config = dict(
    num_key_value_heads=4,
    qk_norm=False,
    attn_scale=0.177,
    tie_word_embeddings=True,
    init_std_up=0.0525,
    optimizer='soap_variant',
    lr_mult_qkv=0.5,
    beta1=0.95,
    schedule='cos',
)
Each number is 128 + 24 x the weight over its row's rms, rounded and kept within 0 to 255. Layers, rows and columns count from 0. Numbers have three digits each. The size before them is the row's rms in percent of the matrix's.

# layer 3 MLP down, 128x320, rms 0.136, rows 0-67, columns 120-159
097:153204168125161112111132132130121116148094141139140113111140107094137127139122138164129140083125129141137115148142088158
102:144123107102139170175099110090101162137128103125137100133140065156178157085133148140090116106107120145164096107114078132
101:122141127112118078108102122113160119141151141142155132125141150116139091116142136134110130143123128128132147149125109078
098:155143191086165149127159124098157149094116142133097146122111129104108105127133141060165172115106097162150132048123156147
100:142116097173107093100147164100116158135141090123172155151104156155164124135123138170083069099122132071122095116095158063
102:128125176101125167145141160111108112129132121120120147112140138130116142098154073135161143148131125173136088132163117134
102:119148159125144098081175114140127142129148121120152145168154141108145146113140094117126087177154139145119107178108169131
097:126112156157123152171093094146165141091121136133107190148123133125150121141103133061130134121114129144126127075090083105
100:061101123172126116157162095188171126115115144156105130147119140146151157093113168140125128103123099114135125145153118153
097:116112143152117091074129098133122148119120149127133174135093164139098133107103109124096155098149117143104112105122143124
098:111109179128122110118124137128098152182130082120162159084151141075111053141087133130166143143175095106110141092116177137
110:097125134087163119127085151074159141117116125152168159124160097131129102172159103104134129107136149089125143137107119094
094:100109151140158123130086112092130151127131191112122117152121118106140176167128120137162162102120148131141125139112100120
112:146141123083131125136110147139156144129164097097138093081161113126134142142133119122142149165122143140112130120115087132
097:142158116108171128077136101147098132165130159146113124147133157175141100130152093121128117132168115122113144131109139114
106:130125149135113111163145092150145116135147119109134142104121111123124105113141148105100153099137101156164126129163102140
099:118134094088145124125143169116115153118118117130130124148168139125112139149116147150127106137136114195104149140151134134
109:120083105119127142152162113092117103146126116134133134125138170110117079099144086115116091154088140167160165149162112105
102:148092128098137151122140147130131165116104132135096161136172137086169095115147117163121125183105112088136154089137111146
098:125162124144078158185123082110133130160127138124159160147128146181139118165096111106144125138151099164124131101124110130
093:122093143130139103104179111147107127139158137105130113149124123149084149122149137143115146068130161129141129147155129121
101:130105132088165123081105118130132132105110114093147137128160114152109160139095116170106134097125136120154139089103144124
102:111098144122133151121108128119122144125154152091156147112110146108090149143113100107162128132169148123132156125150103109
093:134135102130146117141110149142150127148066128138176163134133128162115109157151165101135115125130119134132120111123131140
096:121103120125143118111112153111121167135094151109103161144140126110105143102127120136126164140109154118152094119140121136
093:104126148159110160129103156121111151157152167152079151118116131148119116125154078153147125123159182125129127113064115160
092:127116111141176120141137114138153100112117151094143118134172147131104113142156142119094122093127105152131129122158129136
104:140106167148123123143132100174125111153138139104163161100137155118147103107140114152125142114129112095172143122139151110
102:144163091117110145145126152108167160182106148136190084098145156131172128098160144170133104165148139102158152133133121185
099:075141164111167146122102124133172099133139165114150175122123120107125117122130150142134161156161188121105134153119119103
100:131128100081134130136103164137107167148083124084129127122144111197146125153131135162134115122139135136103081121129154156
101:094139165126096118143077098064110127153117099123135145079163141125100137140159105159135085188091137156141117105138140134
097:153131125153143118087130156133127106120144124115159150131162128120066108167163140134084175133125141099153149131128174168
108:123110122143118139169132073136101148138125149160150121172110132112111125159109120172133131114129144133113150140148115156
096:101137084151102114153109121149086161189155112109167087140125142136133137130130117171165140177102154133128137122136092118
097:076127174158088093112075107114102102137140102115138126136136114087138129162105089110098145139132113155158182138117116101
106:131140125174123140096169139123123114166111083157165102134087129124120118073101117160141159154103133131115138126170108132
102:132138092142119101152163095154112130117116094158126113151147180121094101127136104125130096147119165152101075143130113165
094:111077115072130112105132118151157090145147127153098123134140154106083124154131154070143154129122155114139139115082151143
101:131121132103113103076140158115121176092128127106107119138101162153081117123167111181111114152124125148152151166110115112
100:097139142114075171130051137123121143140126153148131135130138148123144137090107161128125162153129171100131085137101116101
097:127140125129114150137127144138150116107123133115105119140131170095148170141107072097121106120119125145080112155143147144
102:126142116128110168132147112151126143132134107150105152127172103111113113163126102122117146121160133098143125129164128137
102:089092136140112122152110092162150103095131185164158133139127134104117152082132115096173165126116102112173131139124140084
099:089160120124182139166135122116138114152110119088150111084138128090094128132106120163121122124131112134147088140181117111
104:091099162133160119135071110107112117154125179113075062188093095130149130131130108101140082107105183152148162071141106125
100:159148125156131148124159106096111142135163083178162152124146106119119121118124124118107142139141130137111140145126098160
091:143111126119109125125142132128133142152069118166146127123146088134144124131170147124104144082139114191129142097119120167
097:160114109114132145181108108115161154107133132120120156113135191107119163156151130076173123140111083132115119118133129092
104:142072146096092111128142122101118080126092136154110135090162156132157113110102111140122134108192105125148146121126162138
101:116122132135139087137137134124146123134117121161138087158114117123116118097136120104098127089094204128097110121121166151
101:170126118134130123130098179125114122129157139134105119139185185123167117168133112115124108099094146077134110121128143093
095:139149097158099129112134097142103137129104123098159151110100063132112121111119103102129105139138117137111136114135130143
095:128143104165125121160089128154134131103124143144129134133140123157186133115149127090141130127133110105139118116123143129
098:140129144135120134145123122133095115159138148152151131077125145131165118165126161165095087147129131088129150114111128120
100:148115125124160089097106133134095149138135085123153112114145108160131105123135111150080092122159083173146134068150132083
101:097137146162152114115110141124161083122137122136153119117186086129136183117116162093133158156143144116111114100134124109
097:120170160099127082176130132145214155111155142124124126135171096146135166118163126128155081115102120089131130152142092080
098:089144133129141119128144146103183142113108155111111124126114138121127144081096166125141126126129146132135141095114163118
103:146120083124141144139140084074077162134103107104114097120100132127129129108169108142147096123142107132160111095133112146
098:147125098149111134172113146089151133161115111091127101150134099167157115128132106170141114111108157112097123114143169142
108:109162091123110144148099119117096161119125128137114150126118086141112192131065163104070155149109140123150113139126149156
101:138068083126130104160089139119138173094167129110125135105098154168159118130155170124171153154124130158096115150083137149
108:115167119112146108137098098157140126127145123118176157139140137160145152154166153183109201159114124103162163146115132125
095:129154114129154141147095127094135127143117130122162104124124118110142119123134143111144103108100138137160111101158161157
095:144115112144074152100091141093142129108162108125140156126163169130120066125086110132103151115089110098100143131123156123
101:131124143153127100125096129146114178110146115189106129106100097141145131116140127091110149132134117102118138146125173118
103:085076104133127108119110143112121082153163131106134127148153187154148161132100146141078123120122108168098173134149135115